Each number is 128 + 24 x the weight over its row's rms, rounded and kept within 0 to 255. Layers, rows and columns count from 0. Numbers have three digits each. The size before them is the row's rms in percent of the matrix's.

# layer 4 MLP up, 320x96, rms 0.252, rows 145-289, columns 0-95
095:125133118147120155132159114124163116127116101119136120148114116129145190158142122151134159127146128108134152172107153117153107101124122054118097148114129132140146133115107109102138134132132086103112151122133161194135097116170136117182127130133087069128104092088097088120117152138127113111
106:155129106122130132138136107139077123145137098155133091145099166133075148138087140148139126141144147166102103116131115130138150173177148146129138074085135150129131120121143119136120179093116108105152188113114120101104132120139101145113138128111113105089120127126141158123103146125147064172
100:124147151146133102164150149144143089138137118170113113158121142113107103157120124098119098073191130114132146125124125130133160146119155126142133147128161139122140125117119130119098160138128087117127099170141098159114142165108092176132116172074144143121170129109108098144077136107131074136
102:153136099115159127145135110172139136095154126122108114094129125167148105107090161168083139108142143113137118148094143098123060098136140130142123154160132125109124128163121135145117120090192142098105135101130151136142123109132140118139169150084120109155099095123075090144122127108155141158
092:151133135151119154146091170102125100138100149117078079127136078103131130120125129144138113065122091131140148102145094155110124143167149115129112135125112140114108113138122163119158105100105129138127145148145149112115088134152161087099109151130160177105114126083104173128142147149099087118
095:181116115135127197139133152142163107095134141149072163120128113147121122131108126094076117111114075090124134172146094114095120100139149114126096147137147181113118163160127111121124094126151138143124145113133120155153120145113100136110131133103160151126130115123167127118105116186123111099
103:085152114160134154147086163118071129138146131139104155171129154118122124118142107145072150113108072186111136163160143153118125141087148122108113128137128117116102157141093079162135140133128123086120125115165112096132121129115170145117126108142133125144183107125106112096148121132105146129
095:101140126084164071121159123150185101138157099131129111091123100133115163132149129136143133106120090113112133097162092093127166112115080129142166121119106193140124108136160148130138152131114099102153093148139157122157111108135142130127105126115107111106128126108111125093157125112089172113
101:128170130129123070114097117126151121156109104154117142150139095128166119120141129156174166171125161103160095103116131141146103133094129093102110145151174152082121104133120093097108166147126143094116135096157099129105128119131180103107146118142133104180136122138148131126124121125114169097
126:105187143135125157124173130112140143164146086130126113107106130130143169154149134129107113102131101102076125149099103061138157124150107152116131130112132136115121086140137148105109118101150170142135099130111108154116106141127120165157095126147096115196118160136091124154118109139147090125
095:090115140121154096070112101133123112147123133095121130124126088131142069127129142134089115131089138118150122109106134133076103143118107170140155136123122131137129161103146145085168154136121112111200144162103154129140128158106158135139121181106113137156115125170133135146128133104160082117
087:116160128155070184104145135133098174129137151100126143167144150138143095098106127151160150173127136121123151136134130087150136069076157115131130086149132092150136127109137127184096125082159098125130112130097126151135165122132152154129132149127113107140112157114115148148118100130135131113
114:110123108093169161093103148118102131129120131159112171142143078093105139144128137131154099138093166112105103100134129110109104162153111120134123113137135165138120149151084110144140135122146157130193135125157136091095148156156115118135138139121119177100127170117144109112139127101118092192
096:150136127117132151160131130140156175111171155118136080134107133146112128137124150083136128115164106100107111114094180149127121133146112140097120094110100144116133108097072171141096157115194138086137129143118139147128128129149124130133156161130127169135143138154097137153115085178161114139
098:109134093158134104083145118142111118175130109118093155147135068115124151141117139102150104163151181134104095127123129128111116126128091127116157146132138105110114134166170121109074130115176135128158156124115147112122134167118094107091163136119095149113163101122145171137145146115083131100
090:165149108127122125166125144114162154161122143089103187136112128116139118116143137132127120108126160116107118117104106148141122152133135111101137113096157126110169111096145074182122143172125130101117127120157117128171129122125162146110124103117112167093126109044162157141115104158152143150
086:066113116145158116164162151168158139141095139086135128121157164126132091144143113156099125138132098149123166119141119126123155101081105145109162114130139129125147135161143085113115118149140122121115139157112146151137124114129110171114157105101068131110118138075128135102075145104133177122
066:123111110142154151116136113139141137176137152143116085157152155147129136124101125171122149162097122177122080097146141103129099133160120122119139137130142119067112102094129146133120139141157145178135148132099135098193118138131124088126156125152085130170132130108159085122113109108088117100
089:109130108092110099137106097132149133094169117103160140161099170136126145117102158178173098136158105129115107127109127099147148177105141072088166110110123127168131106145102123140128133125121131142116114105101110185134147126092127121124130128130098128133151085168107161143121120153093153149
115:111157114122097150101127129104065078122094115142122119134117169137139110166120109130115158126110115100136124190107139120125162133167139137088154142155152147124130127136157126095113156160105127130066137106146121149169133106129168116116145170113133094127122148133104139115175159149135130078
099:170095130113106160144095135130178087150141132171131102173106157156101117097152135153106177102088146134103123149123123150104162102161140116109125152113100125105103140137163120128141162111131149125112142104183133159111125118146089120131165140121128096110099086148121143156137130106100092136
114:147093158090108153100094121137150155161121112077077138097134134139116116140091134135146109122105094118161093132166089109146136142138120132122130136099136126141085125147174091121162111097111107113147131170124127101158132168118136105075150160138130166153095137117160139121105132095135163117
113:136148131100122123159167100159083125142153133113105122130114094131115144168118103132141113096154117168104104139123152123098151102112126148101140141134136095118161132098165176101146154123118123126186139144106096122107155100121147119103162128117170112098087159147167133120121067103108116090
091:133114104116170149130127141091108136071104157155144125163099154105132130100120130130093140088100104138137128097106091135117147127142134189137116092140153128126107110091112141146174128107154117131099150114126124147150145076174134137153123137118122139130093108093153155174110108069113141150
104:140148144125113146136127091068104092120136148194124114126153098080138105126109122169113118104126132114103168129172141075119126146145145145112087176126102140125113105128109109144097126156128136117146130148137133113144114123134155109159137157093108122125128137115138194096101146143153168089
102:120158133151136149130133169129118113132114122183103162133120169104142146074172137074131137119099105113113127162146142132127120128118089117104099135151143129133105118139154128149131151164166110121112169091102152137084119093121092141118104110082106146095118111098129147084125139096119118180
090:124112161144124193144089121132109132086144162150107148134148136155165078087113112142158132160115140163134117132105140121140132132167126132142101142098107133070137110119093135099121128119181087107137118143114160134105087107135100152135132129138089127093121134177124121109098102164167127116
096:098120141155141119133138108163137093122096125113168148156109139123114121164134157127146122083117110098094144118125131147125105150139143129153089117064105071070096134125126116105128184103099134131130123146108123110128141119136095138142173120131151146147120123160134150152183109183103115103
119:120116083087117104127101074162122122161082130114113157135141108162121143154130106139124129123083153195152094158149106144118109141105147150134106062126122110112148144151092108111119143113095115121119136150164125148113141143182155110121169122150113142114108154121106125137161089109122129130
103:145140089162143138111163152094073125116139098155169135140124131084128155148088096155122117134148132138114203117103146123118130152114178140148127127116148134124139117189097116154134104162103110102138135126147119116135086100151164101078116124115097140125146104151129127092108106111129141124
101:097123117142124123129123117125094127117111104153135117133087144108121159133088143155096121134080105105121153120138168097141081119075138132121170128110177175140150145112106125125102156141155132143110138138163128159094148116100116179142118115137114097099144137177114140095125153094174116171
095:125084132143149154122131154096125106137101090166142124109101110149146129118146146153132153086074151074111112122090124144152120089096103154098150122135128156153101146076111139133122120176133114090130149120135128127128079132160086140130130134100170143150128165129102121140169161103152114119
101:158131109081118160091165118096150111123147131135148117114116079168150158135143113157138144140130099089128168092155174122120161106115085161105109174104115117163114122116147112106143118113145088154129106157153089120129128102136142063137165139122115141130156134131130141108106148137145092121
103:148190142135166122085094169086138114129128129181155119165119112145111128130195161145109136107064122133105118147100122124113133117144167131135141184103148146112120110124108129133106115144138094139147151126166108121121120114149091148113120115134116134106083126143099150129140082115149110107
098:116157129126139164137176139098121146125131169162159158126131137135118123125112124132079128145099104134124072093135113123131146085129190130127132144092103152088153099136118161153149175104094143125143149100114086125109152126150142153102142110131189140122107103146088118131142115177130124123
098:136137133163137164151113103070162124150100111120138115137117095119131130181097118141156178122080152130094126152081121133105102095148110147135135103136109159138131146125118164142139120129128129127107168177152180168125097134117148105144142148117122113119160124133122140119110082133077147172
106:102090140099115138114125162123115183097119128093122119189120133109142133150139125123142150098072145112120123148124168148131123104143171144137113142086154083143154131132142130133104118185164110148140144114137112101086095091129112131077170138127147122084122144148150117119112158128118091147
103:137142145105170155149087112094160098110106119113154136098093123159148178109169142113118115116115119120161126117127141166162098082159164139102085089140131135136132156138118140129140132104096116116117146096136165174140120085097097092147146126145114144119143124091099113149095096121095124134
102:092159126143109168131156136187130118139100142136121145102110134127135114145128136088085146112124160180122108095136146130134139113119156121106124109091159167100101176156121104139091124131127106108135123124099151115119104163128168082127123115116177167153121122111171122083120115181147130141
106:091146122135125124137129109090141134164162126089107103167144122173142128157122147134139086090185111135115160129138143101079152079103107081128157117120093156115096142095130175109092151114131123156184141153152112127127135101101136134104144118124105131095161111147118118126124103112134150130
095:122167096106119144121120145130163140138128139154134127113170087115119159069098131093138155127160138158134117109143104132110157143158155109134133082106157082113106148122185093090133105134159149156120101102131133097157128145092173119140141141100100112125117127076151100111100128118132104103
099:129137144134170148120139077131148174161107134113112141159151149117118126084167151122122120111131115111088094155093141155181174113174093097152159140121121115111114114179138125130153119129131121111118137144151109081085143105114145124095131136129167119174103106108109155102099111152120139121
091:126140099089155133151118095114103148150117141139084136143124109152170122107088140176122155161109176128108124154104140130093180120182159109113135134109121130082133139095141159112154147104143090125158128147138154145082144128120131106106091122116129139124105155134145092108065138123126107135
100:135118143131128127157093113137136136163115165126130131112168116137096164100108146144126130132105098187110149102077155099095130135085110059124105131122095141147125146105157112165099114120126168148175125129109104120101196134130122154114149119131145106103109122120121116128149141097132178142
101:141166144148133130099136118099100134136129123171168113135094066139175125178136166126123137127083138136168113135155119131127085104110127129118117115115089136131118117119125128163107113149147115131150150184106098139095155136151084142145135152078103116117091154147124142103117186145143131146
116:114186115166115139123128136150087081136146092096142103156114182126127102144125139169113129119135157110131112156073157146139138115104158104117182137137077145133077118132126110114107105124153150085122138133098121160125151140138165108092113110092107146132135169137110098111119135105130141130
090:141153166132096110131140124103112135100106120123147143123144135107151099134105158161139123117110119087092120138157152116190161130111119118190150096113101150158148130129177121139119134154134122156133072152179110129160130135105120121108143165075088123106130135145071101125119118152135150130
086:129131104149153123119101099146106107130124127133143123158127153104131178142123132137139097084148136133127129136118132136131074133153121152067130134163120113120120135128092089141100084088178142152125096123098057158128132114123171166110141124165160116113127143137171148092113137083122108117
101:122126149135105132113153152122114137159140132157101124159130102135157156096151088113100128138130141094109102120105134121201120129180121096127117092081146148123181127110153151114135146141131090078150126097096091148121135159126144117167139122153135171101133095111102145081129112138130147157
099:072146075155117140144099106171114151136116117146132115132141162138085112116130142133148146143080121111110124161121172138118139164110118112123159128103087121157113110094151120084098127142150087115128116106102113172140161154121111131147132111137108150155113120203107099096117122095128121116
097:117093131105120131127156179089121126136159155125160118142111110136145136120151150143131120127077150111089173180162147088131114075118143112110140148088148107107087125107176137152120117110129124089124149109090103120153110131124148118168183142153131144134144138161098148102104109155131110133
101:101158091137104151112088124181102117151119133140128130112134102145163148116108152158086105149097132112127173117113097097089143143107113118108156125142134147117110146134143138179168141081114147147148162100126127115153132107157106153118126117131104142145083166147078128178140090134124092136
104:155151127141128127139098126121155121105148114144135104162095122122081132112137107155090126123117128137171152137131186133150157080142164116113124126178148089123146097152135104123145123139089126090114100168157147132140084111107158121124122135118150129122184109141082089158155109114114169099
114:131160129085154203124131117150125097178143126086112129116183127143119137057132134118139093131128138119097097130140135143133132161101116126138135125155172080160129134110115108163131162115135144126153134138112119107150120153148181111074095122111139128118148174132116156113138123132117149120
094:140101082075110151132144091090125104138158137124178102175133183174150122150109137141118098115143163110115109133113119146125136124192129165146128138148119099123106162136145146141068109160132105120119132118126091136127121096136124183111114123101113155146131113131127115132132092125120161095
098:143118101122145127137084144167138109107125096126107126138109165141166119155131151186112143142123176123145119107134123093152106137111055134115149163091100092142100101111094140157106172137122167131149124120125109142102099153108104122100121137141154138116168122134094154119161129093122083143
102:137143128126124100119116138150130132110136105143112131107164132100100165158122132103132138122147131133110113089148177086129088124121138091187124160167150123121117151103125056150141149127108117122117145161119109174138093112125134155114120144111154076107125132125133097109139124182068167127
105:153145142131157093133127156114133163152166108159098136141125103139150098135144156113179115079127124108123081119136131127131096168136136089105127129136113154135136113139107179118153152153158089164131132202109116150112145115145139112094121127126134149127078141123184089125117089112136141126
110:149095177118160130148096101176137132092106103137097084108146122109127184091111144079104133129117134149150125130152141112145146132104126089088111138174125097109130137140132109144112121127129084133149111164146143123115126115113157139155129145175122071124133163165123093129149085145131125153
107:106149161117146111126127104158161112112134194147106120112120117110141176106086135156144088110086156139195096141107143114072147132114110145133128106138086152090063132147121159119088113146123113118106151120140159126159111125115088144144139110150124139146143132156140123116119115111126137104
096:135155100119156121096132123088104127164135114135151092115134181117146087145121147144132165146149132123108118089107176084104131159093112161132171121155164135096074148111131115108135145140111137126148106105118119139108165130113177146111141165151140150125089133189104155127140132147133110115
101:112174115140114119186131116142140095126092135144129100122102128178138148151134110137101080096164122125142155135091128096130109120156132140161121114117112126133109136116126094126061132158152133132114067133194116133120148112141122067106101166136128134126112166142130143112152150109156130141
103:150153144121123124106158159122126123129096103107151097137149118115173129094132105131124161104133085118147130146099146140121170105141141136131084130147084084116140096101153158090146132125159110134118128103096104116168121098104133074171156147126143133168163115132120138128130098127060159107
099:139155128126158098093108097113154157126158102088133110127108139138126105143102131154137120136074103065099129126139120100124144118139124140118163161157121131121105104115122100153136108104125144078120112156164125156151158145158117141142170117130122116160157163090122118090110121164197133093
115:135127133162149133114098104121108174116124069132134143135142124196137124155113086128128121090107124120155172154152159112153129147120136080118140114164108151123109114095156171129117154123118133122078108138122129167099124117166132172141129131135065132107147111122112161117152106127084108132
101:165122093159130093162112087128125108117079134111097114067111159126132117137104173162154144127124133153104136151132151111131118131151141113150065146135150156162151083114103081125125099168133125106097128148104159127154143105117151147108131146142088115153133126174127140129149093119117139155
097:128112162149141117162126158192174135087133081098120118129138167127133157115111129129148151069149167155153142121114120150161115143095111123140155102092100095117132142153103140127131146120107150180140146151131133129119101108101103112127127143104162123133100107124136151154114091097070110143
107:129144135101130088132134100105102120126171108111127116167104148185083134124125113174113106139136108137130122141112148100136170143108157132110158194126164103109120087108136093149130157066117124129147138123093145109175113101121143162110118147141109143153147130097124119115109085155134106107
104:098186114136135075192139147125131130067144131092141157125132188133158135138128136134133121129148106117124127162136120113115095136120128148108130135131120144091155122132150145132100171153092109173094093104157078115129154120146159146115172146132117109135105129125106099102121140098088142130
104:120138081145124132116135132143116158112139111149094144190145156111127128118126155108146138147163127127096142106172158104113094133143123152150098139098092115139144142156106123130122108150084150085135134135073157145133086120136099105095098133104130136173109156136190141119147092077118115134
094:130151118098141122131156131113134096117112106126145115180137112163114161107098128135151104113132120141144137076127092157123140146111160143119154155111076129096145107085126124159148136129186099134170135118128127115165161089175136106163103146149136107132121136126172141085177110133146089140
095:096122091152152146164112166132153109142138117137093121086132061114150143133115114128127124146100134122119102112129087160116126104155105124130125163072168137176109152154115157133125118165102180125133107163092127161112129128115128124133152143134116092091127126127130121152127148116191088141
095:156153124148107133133140096145137098086163187134129142155112133089108110096174135083110158091115141128126050091107131109113148097114111146133165132109138161157151137134095083154136121120095097124143117116147136111107160150157095141117127152125121143115149153159162149138129154125136127147
105:105167109127121108088143106138143102125165121090124113150126164098140108129150106163161099125139124145091127177152121088112138126145139119134131173114135069108115077098165112097134152121125119139134075150090146119144129132095128158108148123126174111136146111122104098121092095140095166130
104:140126150099112131152146101140137162141125101087145106111120104120156135144124113126162120146156136129113151138116129106130145090137141152130148149098133095094130127109085165081088153164138136135104111098081140154125141093154121122111139105145131089149210101120151143136171093101089111103
089:119128117109145143137146121093127138151090125133143118101139104114079146108151141155138092070127134120118106129132153134174102119133136107148094114106109096091142195173112157100124133153125133142109129109157153172111141099156166164132119149180130122154115127133094131164118135101098179141
098:090124121112135097078114145159144095120094130128093126142103098107114158105152122113115179100133083172132136128095123135112161111134174120134135150130138136121144168151114151148154108123117119090101135184123133117146140153162147088126146157165080121143107123123140102152135127162130068110
097:111151151082144152128135124136163111150121136121098156138124084120166115142140122133214105115101092116115102125125104152137127094104128139144110113142159097156154149155115143139154084140103111144131088131114144143096093114078123152153091168134164152113122108122147150158099092119114109131
095:124092139134147123113111096094153109131152090156153121152119138142122087082126147110068139124112106152128146117137156131136139138124147100101109153149081105163160138141150096138157125115111081077087148172122138094156126143128171157158149140163100137147116094107132144162123121153135099117
093:137121142099142170123122127132143182143123101134141129119101142126159169100150138155120153129114144138134120136105138116164100086118166069105137113128098076154155117154124137127180131137126116131160160099167145155110132102125147099150135164133085102133096123133091180116111107127124124183
090:154155113165141110125117121083159136124165127140129147156139120141140141123116127156145125125119132140119122118138094152138148119126163148179095132131147105097147150070058117139129115146168083151131109123115147117087100135155138150133115108195154133150156122102108135056129114141093132125
097:137109149114132151110116142184123104131153104103115162164078152156153163108114098131144139137103132183128135107152105109097146058109114113099129137136137146132146123167139128109145092119150136139118150117123114128092171140123141076099122113101187138112154077120151100122114151116134131119
094:093148126118156142119130102150163136139159127136131165145093137100137139158146095107136149091104100140130099126092138135141173106136077127136171109139096099146139125138138141135125089133139154119144112115120103104111145185159108098160146151110099129119134092090037123139154120142108124134
093:149147082146127163143122125140185123124064113114120105105128168125119109159129103152094119136131138142137139114093109141129108142120169134157133113120077116152170154132127153158138086111142121127119086132083121177144139075121121085139095171152095146132120153104127151149127093132118112120
081:121150106122151123108136124106116162145082127156130134163137154119144152106110160168109092143126129132115101135140112134124146146112150185143195096112121097166150091164111123121151119122143127136083094164156106122162148126148141095129147115126093090098105121087081154105149113096144112135
105:121141118163113144108156166118084122130114174171112119142115090122144161063129101141138146090103102160089129126100129163124123143136110125142112131190133117118147140156125150106145119118173120083136104132100127126154152140121099160137178106123115184095132129104104111130119112152100155117
116:144151149161155072141176156118131119142113125135134137141108107133092150130123145109073102128123134116118055127111112143091118141145161115124146084111137157150159173105126112115135158108120107100085125154115102126126131131138133152114127178133136159111135100115186126140095162106108108088
088:133162097115097153142112112117119158143143119146148073120152116136149144127108122099144190135146079118098089095171161153105149139139120110094136100124104133164103170147102108158143124132131080130098118175127095129117093143157125128095113145155139144153146115122116137150134117109137162078
096:167135122140146084148112119079120155096124098150137077143125098149118151107111147114116125125126156129093122102133120092173154115152140128106109155158118118122135088106153093095118092152130156095104144127156169167118155111177114112108120138115157126180136140114153144110127164079116145147
106:131122123126130163134120176139134134163154167113092202100111087151093168076095137127131131125113102131123103111105132138152123137103154144138128121095142115142126135135109108158148090132106105114113078150097124094142093143104107133115136123184130118154119099133110083163140148113093092130
093:154130089120128092142138109127143117107119104059138144087112146164148138115121130177150141126130154147125092109142131151116124128125157136139125131143104164087158106122112129114109158097136169142118138138105067157148125112138133159118190109166108129117176149092158116124106162152131085131
111:125140167169117129117110159156115111130121068123112166128098164103102139101114161102100103130116103127089135130134190089125144136101099154079084130126149095125109117112142136146133129108189158116090121153106143182094153137105132123140116118121105106128147116123118123162141130139136088131
099:142125145161127116127120136093107118127096100163084112129140127144124096075096107105093164132146110139117116176166102129174120151108140109072111120105122138137123153131140140110108120156147106092169116105136079127144130109137138112127148127090106159135120167130158154094156131066094146114
095:050148095143121147151098146164125095135133119124167083137125130127085145102192158107150108135110132106093129110137145095131151150095128136160153127148129144139114154130141114119088106122102141128117129150130165098098145133141108182105160119153109130137148118104118131140121112186092107113
120:125140106118186138135181109182152114153118161099115106160148122149137139144132116133158103141102167110115146146082073117109117093134126140095121125127148135150098165142145111118129127134098159111143099124121107120152127141128189140125111125103128175158129124179148161111144114127071110140
082:116137148119105167116153137163121139138101141110098141123111128158137193142149112131120160106116112099162110146132129133109163158167140130152181118147136121098152144097159123173109129118134124083106115157090158099100107096133179110159153125122133107154151135089108177155116133129108158101
100:138127151182152142138126103147140125172133120095158121137145132113127101074119165126076090139140075109144137104117091152139126132130128136126145158101125135154130106120090140080114129144133093175122155112085103120139192122131153118118115126140138153155112108159153117125129061124116104142
092:120105131109113157155179107099128134110124099111115173101169124072109122107110104112121171130118106131108125140160129098141118135086107101131178109118125146129152158130105109108118103114133120167148111131111095164141104140170081174102175166123136145107115162118098129164121112156136142121
098:105141170105175154104152136132125133128121106106121131130138155158139139126131152111129083155104077112111100159134109113104116126090144123146162163167120159094132128142127066127128158087163180105107102148119132136171129165109135148123117103134109098133123091119107140091135158161152103099
105:193126096143079127129096132091106171154152134146093142134141124128116146086128156108118106139111132148121129149127134125089109153148146196148113155136111143121137112108126046130107121128149123124128090151145119169142100113147130078120158160116122117136091157140136103151100125110149136140
120:102213137161092180161097150116111130126131117159128126154162118095084103162108165144150115073138097103169120109141152112142119101133095144101123107128144110133122162139082101133151130141099147106117153106139113122141143113147112113134139160126123139103101130102109118088111150143143115117
097:125129160111122118157130171167152105147132087125137125117117165147155144134113139103133143131122110140134158121136094124114149102148117122157132100160107114117070146135177133094125131151144143138119112141136123093099136114143122137164154148118081113104175142133134066112098113135174046110
101:137125116148103155159153154108116157172158139132108119140160149093122105130142099100139173110104122111165116139164124071114107140159136108091168110105152129121112128087135136111079113101092147154173096150148085101098130127114129106099131138114161159139146117113099168094110132132131155121
108:185140141105148087113122121137168166135104093137122115133145120121143149116095158117075135135109118105144163099175126128090137118137145102133124106082103172121133155138119168141114146127142150141119102120127053084119133063133147129149167092121114154137121108126146121108124144119100124115
091:136140105143165104095102081125142174148117129148128097131102140174118135127168127141136108133071110129105134104129112095153107113143078176126128156139078113131144135122123155112143165136139103156115219142103138124126138090135155136091143110145167125125138122135111102155137137118123149115
107:137123144111146120114138111136125121155140122094143132171097179143133160121151141095128147118115147133143101120143106134103080122145115105116123114087090133148151079190111114079109182103103147129098135155147106097100146143109130122094113178116117140108111177116085147154145114099116109122
089:112111130126127167154131120139105046076140136140142135127130133144119101100119135122100113111126096134131102076158123139156134142150137152129178134117132137169166131117136092134108119119131137083089062116147131142152161081112098113157131126120170119145161151167138143108114135131110105098
110:153163130136126124181089130100098121156155130101157165125117147127132143140111144138145138081124117110118110147080109075102119104129161163139147137111149124162169139100139118136093175094116102142151116163097139098095153137131170119165094133133136089123148120123128132095077108151139149121
084:106170095108136134115144096090147139116147117079125113190140128143138144132158132120139157131114140120124123154140129123141103104118120130152091114136077179128147124083161156182152140119160155105130144122115098139126155108139138119160125118122125099078149153158102084149107124142069105099
123:165141135083105121146085153091118121115114095146108133153147086157158137125090150154139131139138173133128114105132165124085138145166161134145101112146176119102116127080101119110129130108115119137149147137170149140112125141121141100123127130072127083133110149154142114125107165119059121154
093:110106143125129142132093125130144119118150164109076102137100131153117150094140104129137083122144121148068105131150099100142132112123129125127168133114176135120106102139124129116119100162185162143165164152123175161082105106118129144122126143107143094142091135094141095085133116122139177146
096:171165116120144137182119161109089139101096100134108144147176123148088119076173141122139184127112139115082103122106130129147154136136152144129124163133142115112114185170142088154113114131120146124123119134156135134118079147104130133134125159151138112103087107112095109132129129123122103091
103:098085174083123154121132154101094123168146115138136084180107116104176166092147147110091132108130090118094127111135136141119145136115138131117108116145130166137141148107109150129134166128136125099104118096164128153154144128138177101144128136138128122145136122079113112181157088151109125155
103:123138119130110160132147140080132154121138119160104084131106083092114150124138158106102106122108132125143170093133171093161127144122108131112129113141153116152139131086135137123132093138102120138176161111165117118084126141103073101109123165149122173106109136141141148131102122119069086157
096:131173130149120083118173137145136151166132138154106144118103083111124160116128108092122096141122143147139114113126148135156120127125125064134143114136147103133093157088120158140154141117078124126128098154125129117106099167132094151088144157133138089110193122099108127136094103088100116110
102:118134122101105151121133134138136147159116138118097123146101165149107132133125126089202125149127140149131161116112152133088110119149138096136133125126170101124124158139150121111087105144114134160141155143127082092096129113136145149161140096073129121158159177078115141164078135102089128139
100:155088098090115114170150132110140124113145114108104141146161117147165105155119123119105089141148146141130145082094125136146142126163138117112098168120150132097091100129087098144118060109164141152143160153145107134134110164150174172116156139112096125123131172130110152108103141148128120151
108:134168131157163117147125110115052126110107088156124095119127064120129119121111081151118124133131128160114119133120123106139120131104153127092135117059145120123141090143128130122165126159145103117097100124080089128142148104088151122178138118158088158145133124131134121119098108115125152117
085:120114121149172080143098146121146155123122103153100123100132166090132140112138122101120128100129102136094144116084153120189103120122115109153109103139119138126112136145136132130116158116154177128083137169098105118082125120151156128156114141184121112103108106095115156115067168146144122144
095:070112172123117101133082112121144118153109119146180160122164167137149131147108176107166101100083150155086140119096150102113141123138139141117112104083117145146094123102146154139146151142105126132106123132120141098120129100183138172137136135123121164149118145102127100160086119118119123118
093:139140125156115131134137145103175143142124094135132119149108139102120107107181101085134119128086123147095117131160159120152100131057151079153124061127181131093133100113131133145138112097134099138179122115141125114139118121130134103091106123100114153136149115096094144124122165132131160113
108:158152161105157127135136156122170108111105131089104097097128140111132141109114122137125147087116133126113125082144121131107116085102137161100098126114079096070113123163174134124140179142135136148121145169111113093176097145114119106110144103166118150188145140121110114139109149125142117137
102:115164133182155132149161115099136164112137164163140123149172106114132113133128144102141152114111151090110125128099129137144137133103115121106168151137110122129151128109135158119096129136144096156126167089140090170120112151133143085048122136106131192152135114116114110100134108091128113140
093:136093130140138151112117164170115131177149127110120103123138127148108147113082084124111156130107109143122143155107117120111131125094146159156104130091109128091134135136147144147113130136149127084063171157086102173109153134146129159174153129120114154117089121123084121144162171125100144134
114:135122141125125107153099110124093185173143100119132180122125103119111107079066092099108130152106134144151135113118145112119094138126159120147122170128133165070082099122141139114133143112146166181124108120149080111141101141136131109131124142103135135150153142136162127105117136125097156101
105:142137137102079127098152117137119172121149142111153116128146101148194099129128172156153109124137113135123139105133150096085097108173131140108144123108125144125137127111091129117095123133167142129116120085182146114115130145111169127099154140120092170107139140114192135106105105092147159148
112:160129133108145143105136147114144085115125150133061159149156151155124161137100145077111112110134144129117124085190070125116109152114098104136089079097158123120156169121133121133122163111098121150164133082106127122127108137121105153124163123117118116143143138122132094100139127113108161145
100:096099146094120131137142122087079130143138123150152117129108055123140116113084162136124109137151087099149084125100126112132150126119134114130122103151167151110141138112134141104185133093109146136109161138174127114129131150153149145105176127062123172121131145089115114134093144131124122135
097:125082165118141164110133094145147108108118137151180149105106111125112127129102173132065131122106130187150115144132147118088097121069124110117097120112120135108151129141108158109127182118137117181158129137145116103154105089098119098141109131091097129146132135133109125148097135114109108108
102:076137101166153119136163122115150100134153108129109128086143149113166112128156119083103097107155110124066127150148149118122158164138120120159155131139171118134114123126107109107101139125054128092119155158126141129128087118167146176161128159128144138145092123110146108129107142109122111114
096:099103154095111158146140148148106162165135106131117171120115166124110178122124114116144088120118109118098157146114102145150146105113127137151131102173149058126104150137137105164116154102119135168131098087114107118093137114161115131148171151097106136120119178100112150109125165142113126113
114:147090175101148128136101138141140151122071153131133144172144150133097131136117104158128134122102125123122121114121164092163153102142137198126093151135127108186154151096103113127149133152119122144105148176140131159146100127109123084125163101084122149087129119134141113104117157122108093120
116:146175114132154080131132116161128100106115076156149128152127114129136161146125143132125162130119130134121105153081112101153102099152160148101159155121084120112120138100140172131116121118125115102129081151141140111131125110143123096139096186110110182154121150162130058134143107103122132126
098:131148105132174092160119121133141097152097139121101121142139135150099156087119107183123143094151152146112098106129148147103165142121088143136158126122128076141144111105175104134059152135132115124130126096131120168151103130126119134111137132126111144130108178120162114089141161100161112168
111:165121109129138143108151124115087121101104106168109158158171181153064109110080149160123074125147145125132118119116141097137123165115149155157143127151105108085093095125127081111105163121154104117138098126147100132120122129132126120125124119110160099154163122149112103106096129146118129099
096:102128166115103159140127115162130128086096148140172129131120102141181140137117107146139100142101129130106126131135132104136154126124113108152159111104117203167157133093077123100100136119186106089128087153146119115136131145177103114119108127112126102184118166133119138129140109138118150123
096:137152135117116170144166117094107188126130133115109130123133140135157110107134130147091134142140145101120130094129139103103123153072155083120118117085114107118118106158086091128144111137129106161146098110124133101100126166159144135114071164169100116121124142141108109107106125152095180168
106:136108182138156139141133133141104127163142090119172130129130122106152103136132131131085165107140134132127138117071133113134129138114109144136141126136137136087101133172125167094115142154151103133123159181141119177100137120110148177091108134124176100111134139100162109101064099158117132115
104:118135130113146147128137159107117149127173122112104129121073124105103164076142150137093138112147132102174150114117191141111110116129169121147097153076100124153170105083120164127100151110119127120171125125138123133119148134096138125144140129087137140141123124134161120074113121118075124094
093:136157100149118103125117110133104143106127135135158109138156108147150122121168099160150124152096142086140096105169121130115129121151138208101162153112097183109079084120112120113117134168134108103105180162126104160117152133148097148148170142136117108119119098141110116132133112138119152124
103:138105105108147138132144119123194094127136136145148137120095123184160146128168147125113139102117129151134160117101098139108115174123095143106144132096093128123163140088114131130164149125115132152119127110149109186156118113118140131121137153167116105088105126098197128122130143115078091156
108:107178127110133133121118098136146123142107140119109113112141138140166149132130058103122131093093178120142136138141163127168095106109210145132110133153118140161120156102195123077123110130119093132159112128111151116138092109090127115150138130098144133113117124149122152140137127094135144106
097:142126139152148115156107162144134115140105166152161101113089125130157127063120137175122103123103117135140122099126073084109136140109150146109121141090136101101117116123145125117117159104114112116191100130160171089133141156110148128138131124135084111121122129097142127085106131109193135143
097:103107117091128149093145135115110143131158120134071145150121146119167104112123125107167136113114095126131114117136158125155172117153109114155123108105095100120149101117114139161213115130161109150179111132133120156125136099157135094123099166126124096147109117085109102124170121126099152099
092:108154094122149151118129114141155136168134115124162088169112138150190113144112080144171124142130140099142108163119141189127136106126131134136093127157107102145164110146130087144165129161150100107082108106095145124164121108128097138119108123152096105105126112151172143154130116133141155107